Part of a small language model's weights.
Architecture: LayerNorm before each block, learned positions, biases, tied embeddings.
Each number is 500 + 50 x the weight over its row's rms, rounded and kept within 0 to 999. Layers, rows and columns count from 0. Numbers have three digits each. The size before them is the row's rms in percent of the matrix's.

# layer 9 MLP down, 256x1024, rms 0.114, rows 0-99, columns 960-1023
102:459494533491484498446569430544431482503531537553440511501461580538507556497492450498507449554556501571553524547480520459463492559442540508463439596420475426606508543503596531542557525431410497
097:476495561427342513544444548524439433431553502522517586521505484510588450570496508522422571541547493441564471549455361471513609522471467557557527454566473564499533513616484516446425477487485472
105:554481494397475519540467515463420437577489566537457433463489494536525464404459518475451402475509544433425496464481516537509514593546477516513465494449475603437518470504490560549460616483536544
100:500509564427616517463428443507462535402431562499517498537497545572498453574551587514560433508475430506508486406588463547441462501471529494534440448538517443502505473493481543480419534596480479
103:573483426435561454560518504516466496485479544463463537515604590535445442490559566430524515490574475552399532499531525454469501547498529545462462457542561451536407391489568530567461539537538430
101:439512441506599512580534465612543546581499452460509574529596500411478514479488510487559452583432503523423482488507473432434495529593528456503569515465570611517513521497536506420469535530415494
096:539510588507407455488464522528519587508459470523469479584442509492498445452506541447538462622458513500488489570533476430610528576499508534470448460562487457445495468499487500399403434454542482
097:531545523549601487433552527515425431502504530447436482557482496487493394463468522544531491527524556465438509556486524515488495499558556513441516502529483488521437404579536591554516448535569493
101:489475548545558551503598467489497545561542490551476440589493364515453530613542417529581487458499561487512563587531553462487503482499461481488616512410545533545562420457537489586565597478464441
093:513412426534486468507508531466557468528518564495549544523505528524529485452462550486430569449467598554484550451537468491450549506549540476465494502555599492454467486611521535490460489574480520
098:482403523542481529427501545468534521503496574574620429431511511480499573525473490526514533548542531516534570481455460529472508494452436405504492537554496466504557574568418511527560403503520538
101:466407457375524533433498474463462469533456474462471567442470444570452416454502485540460509493504438528547396557438490555499558546483524499474507465413433517549587462446529512483468487484543500
100:438505497571534482593319567466562494577472444519536415531528510490512484491426472491500511496564519494484596522430481568537538513470490487415482460533547431498521533523461499562423565451530510
100:510481506418427513543559508490431445560476525537489484621514535486517584440469542513416496473468486530479415513395523537505453443516413436469427541518436398536563528495518542503548526524483455
104:565495537395504473599465499583525551487516465532530495542441394539494472467574409481560508476488463505512508535464537578465528373394430510547496535531544477470428482471526496619544443523533559
100:489544550502506412471472479526516556398493503481498476467569501501547537470454383440471505533414595491510569544472507579481465502489435533529536573485483537511564460456472614614470598551589557
099:480530473528522503524560433478462436560482449426483470494524441531570512455514547582521534510440399528469554488534558470476419572445557507491510542454544485492458490492513503491516516471553427
096:467401457437518464567590539530530429582464455449597480564514509508357521574532458470548380585485502511472556569501458515493464430565503444453556553477394510516526436411475546473499500429483532
100:461548588497457431606543519590542489550443551425386471483472575490485511566481448488565454535484396524564442454493540521500492487428522463442567647500591412548483509504500510418521458544524625
099:520522628420527619589515415487457434502544573550451373444522455526514361549573496580491455490507506532540527484489485468586509553596472459514437498516459534601491573465538454509455553508500458
097:445545522470479528499505530536426555514497507501483508467449572496481477405406576597494525385478456477563429517455414507452463456578505612518447520498477483498554489455518448542379520466460518
100:492555466477520463473475502491500488563549468544568483484436505504489451507590558553457488569454605563449577470560563496475558433518494475487574455567469550511511426501449472489460502490407554
098:472493556416536504554454502462503535526393380396530538496416379495464602445491555559469533491501425424439612498514487489463533358473546528639533422499503429515526399571542552511482434509591448
101:541491542526418410589507420457519603517521492479479414428522554524476436513445562484491417501557534524410485365527487567440551552483510591509512523416577526445396508523418555416547478555481568
099:503481474534446526532500523443463517472517558595534525484481585546510548509466493488488529446560430582489625528512488554509460434537569546449503541472500451478569456573452498514543567492463444
099:510533432490573531514514539535517532461627519420500572482433563463487459473490509536521485429447523616476555498446564578551436483472496480460627553496502517538495559460558460456525499516531356
098:441537503441446498374436538482440534529520516380539516524428486466574494490504504561454519545538580416411408483438450532461471451466516543486549398541534434532588576529567480493527493460489615
097:492509565581535432531502494509458583468410485438515486498495504535497458480507525547520444469498508468576564552516541477562539551505482424536506546390501434521475473454517548501564437532553475
100:447614563470422473499546516469463559483436564474502513519537520447411515478441514510507420538479561498425491488428461521565488486536517497539497522459494591595516586555411542593543591515482523
098:518473417399476531470478533545520582499611452545473433471563449468472561535457557478474496529573433508473519528457461598397586489487478395493455453449439573491391498489519511455502541466425439
101:503536479550519458477536507471533540511555494558471485560561485532566534517539406511482478563506538577497468592490495537455476575604572525496443546475442448530556502641581554581528474400516477
102:520453447448523520533549405432496484503536502517489498504554477495569567549409540531485497530502470494476502337522440454417500620606473511493454473457586532533489394553527591520463494421429602
101:506502439536550463460526575498491444474536512602560541412515536522493568524458466447461466391458552528445570446459456522526550540543566451459464478544439467470377502430472556426439483434421590
101:484529340423416477514495486546472536539492553495501559516525516461549502522541534426507435433563493531519520527477527429515503467506523438397476495505434516487533540597471434367663470576454522
101:522535555574400531488478500477537466519464473545542522443494586472463437444443593514487510444521509496488555566550480465484537629578554526554473511586545494408455568514574441616518495566534492
093:427519542502586356495447428488445508523544501491498582468386433526541527452483553524573518457445499595464522523517531451539512493411511594555548492459503468465522541568558564542544463428505569
097:482588562518463480523449532424548496411505462469458479585482456548504487497430516481434435562454468493419491518496454527541446529557448406582531441526544457440559498501421505602509515546564523
101:443457567470462513452492438498553455495559444635455547489524465433604523527446515538406531530481465518525468458529533389562491526512481500577428548450539503445525481404501560471457499503616543
100:526465577501552481511497480473579571529488526515506506591483499512528524586430464529528524512502533422458454447527453481525497509440505476520443515598423495539496485494612543486516505550574500
099:504458486602525445479510568488477576508481538479486507536466412466441422466478579477562511515419533430529517395580535511602583460524534506530500512482589479605464521486548521501477564503441461
095:502562491544431441520505505531539568382581527579492543454539531526448508541606466425508401521475555474571397510510489492429548491534611545524483471466562576516490560454477488476480549514517466
099:468482456439439589517542479441555529515436585590529483473402477561489540559471442443463569385444518422519490470529462420515468449614472530438441559526524460485506545504513481499513530506561530
100:531511567489510457510548582502495457558476495562460474508501548506539565511521484421503460576513409492504485417536439587416609496485507428511513429469420533530425525516518558524513530469446506
102:442386486502505475568479481468467569531484608508536403543433628532571451525533609498553576575509542455488366532495479508460454557501396449469434453509479505509540461426507437511484504497476400
100:413501473525543529446466439497474506525513502490554547504450485562510433523507430463344454394498514460492446496485412421481505574538463526504616472427504638448540507461471425446489461518511444
097:555509490453611450396615516486457536510484603487539527514497491446533473423546546553544469473537570407477499501550480474585449517601550540560502498581361437490452476445491542443492478500537470
100:475466561506422464492488500499490483432486456512590433463493483539583425547511492597522562465492523537494484503535434517448516494505487482462434550540443527517535493602416520520497482502469464
104:526516609521554388486575495470524403425517616508458466511442593490531489580527431466482526399552557524503537558552533575468475421389469396476503559546494435518518558449446391470574591415404578
100:449484489541591532530511493517560494426543468481403474561583466504433531412419500586457537429476531440617468477442521498472522486477509517448604498566493527446489497497529572541479470458489542
096:492485448479430478524475532542484462521531476535432413522441520453483515560544520516548406488554578479487470452553434474460503492463502502504517524555476453542464588455541501474533524535535498
100:437440493467497483518448575497519441494612479504407511556482515519488537503453462441480427372454535509496447480476531553510548506510498515493527460550481568489584450425504457479454522463510493
101:500547536444548527555507515404451528488579550453418493568510509519512489452395517488462555558481531473391506547502486560447454490476475477499469554513476518435569427548473387459596578380546507
104:545485516454583440576552590497508470458534475524424555510470656483471550479461469550429466500500502433539492479535497588574497553530498419469529532501495507504520543547483473514517491481431518
103:418481417489593583493563514574592422524395495455502499449483469500470641473474445516507580547510443485515537470449543428521521500502585464479453492548543488411541456390473519458509474450439517
098:480469409388522482534489469503468463542491623480451543513461438519487511544457497375525485525559560432418519525491420488503537563510569396479445493463438480519517502462543551525551453589499378
103:565401470434472412525477518536468560475558503415449539402400468494508552526496513473519434526480439512530490544468457430639503496454473497444478473455490530605496500506569428537518537498554459
100:493415442494512514518541553554507496444503481502468499502586469548408536502499497428506434354483546536619511472497523532516453438476538458464463477520564413462457463550474492483426486617547589
097:576529543577487460439457471519540484516520469519473561432453520521572560506515464412440564435476461377436523544463464558552514514562459553483574616525452484509577590571431503475540465522425436
096:429441470508459478487467547493514552477529490412500581543506658465496449419432563512448453473463532547502473550540578455517514471553477545601460520523495514456453492466463457445503434495499407
102:493504514431523499446495411566530530529509506410471465516481520540556515480479556542457571511508378450597557562586562438485544551469524486472509585506568511441501533514519547481483484429507414
102:568448438532500435668485496534446542537443454468441481469541557551493618526499498516468472460644449484564508570552451529516515445438487471572524508576514508547510500578497486547504572479567423
095:456600510511497590464451590484503602434482477535422528525534458495502473559410611390576443535514497394506578592555553524539496544534596525418530481454544526446509454492542468527498455454490518
099:499569536476538548474483442441521485569462511482493375480522484512445455487588491450480430525481495592497531509491491491384492514528533528450464456376493574482477582454492449531475446480575505
100:497562482522488521454442582503480560544526567487567487533597522486594469482389506467467512454511528589450463558500543503401471518522544517472494463504488450587461422407512540445548519603489481
099:506422547477387512439460430494465488501528428606471498452563538514508579476503544461551514479526512539503489411512502475615568503528457500561491567481403588582553520562511619525468513543536509
099:474489501403429513472497631408480572538546455445472419505545509387467555511575503458528410567419454496542440565510467479536515455387391524596546601566516514512421510471584472497498563472524462
104:539514444484501575463509434451454400503529421525452571499574534597596439495566565525492528589552516487505569526435438407553529552489516497509500461457423485517563456531499519487420450414477570
102:485511429595520448484567596530550523547461518451441503494567425517443468457494492476464548467505499586576477488418512488488556481512490617457390508471595504501384444476527402512481457521578489
106:472550452430363480574445485586507481581539518529481460520489473471464504450525517502508400554453502389450548548532442470480512483431531605483484375421456440556536528585527519543435518503460469
103:562522500517339514448510391432445474609442450559448489507449512459493540546466420396512523442486492495528407497474466574471461480356448424521493487435539543492538334545397413581488484495561455
099:490517541466499466412608500497500512548453446484501489474427473432518537534540489502439508511517533513506527401474466443604551477485508478468485515509415488499570536478515448539638468473568554
099:531536533490485501364457479431536459508503495422561529485509513475447463528530527489452443511454432571446561502453461462659532514519467437497467517560386504508659586515542508477354527493443524
096:468437573505446491531511498516443495516425489480513590471508458412516438444542491522446505545504507546500521481513511489477491487458473525464479496570430497496507503470519491525515536430449405
102:534502470492438577448503478482446492491499430530544565583506469467458546596582448458490526529505525403493452522548587423502541501464521488490535522475506549496545519536517490503559519522501521
104:493495485538506485575527409486520553559505443486428546487459392566492512569420500488432446445524440547451547519559515466476521501540429506506504449552570524599470502537515490663472527452454418
099:473565478499515482525494484501541429536451409454572446544538567497523519546451510592519388462515569458482399486634499428549592439459548520542439503446471550462570461437507455480442454554523553
103:497528511433529503468534437480493453504543514538472545507436598591445541511472452551519447505457480522579390506445503476477457582513505476544509481471494604452607377490473602517417525474589506
101:482490508461466554463425537509533481444464479511419517491422554485516436526491474543496465494492530452468546511589481484547456523407418456482578574600500508628544525425544550482560473453510452
098:383553559485474505572530554521516497385556439545473529540541551501487571413505562436467410414474454461513524499490556515557476539523511525500494479402565460622654381514467478469472504526439497
098:526501565405483471468458580456557440571443512482486441491438472526564459392438514546586475390514539476559495568564480537541479469447549522499403396557440457504603451623551543520561414423539513
104:520465533555469418436531451488489538527441412475463499503532447452504597416504444442422484507465510632503510492529461507488641473590528534508597507510488443552547544545476588541583557557564492
101:533536435360512553550497555517499465570567572461582546416440546516496543527465570525443489532427456525475526493532516509463460560503426584444507554550510563378608407583504435456526549487485522
100:439451508568471553390529517494533503405486430480659517528477544583490403517490519465492425479489485510453478546617487499479568421537496537587498457523415595453451548480483500566532522462562506
100:535547510498525537577498554532547515428511468491424481529455582516488490627363382540543507402497418494439542497493549541451465479592519486498456518592421506458444542509540462475429424406560397
104:524584465510501516483495545488540532485513494559488468451558485606497509466422484463527482438429512538518517563477550502479518476518540381555512542507445504498518487458475471535493418486434479
104:520519468517432594573494507512493525398437401621516553548453558588493494507512476506498502490514535469462577590500534515463517520569582536532485502518585452513519465499535520534378521468527618
097:469495513531537498455470552487493467499454486495573502581559483493502484420479472442455484499509483315498456495435436499443500597500492512422525503566584454530514384476490571507449510446578537
101:529432518497390490575572572532514519535529611429409494513525568487444471479467498469559546415546510461530436489505527448422560458545472520503516541468505436519490570520552537509462500540446553
098:567458426518416540491519549549460460565505510478547528577526393484518477452445544519524546547481568393483462507603460640444607564520476487475379493455545482517481487454534479572555491467569563
102:513485455580512539457488442467429493527537440523445471534464565477502478533514525524485508565514508511489456446439506441618456618558537467520485512513471450579471544447514447527472501501529598
094:450443475546470447520448565492506493504546531476519488413452539552545480521534429385620475637533480633465487471511403540524529495530447414531549544409456503416485552455459487576585375456514492
097:464409546577475444537563478602509509506510502513441475537505604511521476472601480495465506523485446555416532551527558445503492557573496420598523477503520477414487470587592516532518529473458494
098:574574522457451519474523493464534497505580472651494516476544510508552420535483420362514572465507457493495508578548505517414523521442495505462447470441495503541444548496437472486613502506439502
099:573398521473489435439513409557466463522532557496475477435561423496492498478455371460522567506507410503482467448465456523523531549479592551453457430521492512472530537515620471550527593430550425
099:472522497516432554351492599498476546551497570504616455630516461540550498545541508599528478509516526506563556567457472597475568568557434397469524518472428521453586486497483504469501499419577437
096:531483487544529469479523578449530433544508464496541390519534486473510550457530505540415568520552515465459522476419461560415428533485491523454517478549466539362541468538452489548379516561602574
097:521539513534556465549572464500485498522527560456516553492424518500502499425509447569427430427620541557447418504491487481472566560497433501463522452506488408444535469461599477536617476536484485
100:447477538448447544445560531487505391506468522536421571416528554524442468435622465510475439483526455493476475543531404435401540545420460473567508474551471492478467533506508485594569577488539483
099:525535581500471603423451513447452470494527463469413509495524420466487561465454562405467417495465448568576531511607462507494355542463497581624469496424491607543508482468487559465471505450517445
099:470440555524481517541593501398527524494514541611493495442392526543393482457485434383570504421460372443548499424488519549428498486496524540509402489480532479477438506386502530550549475432444471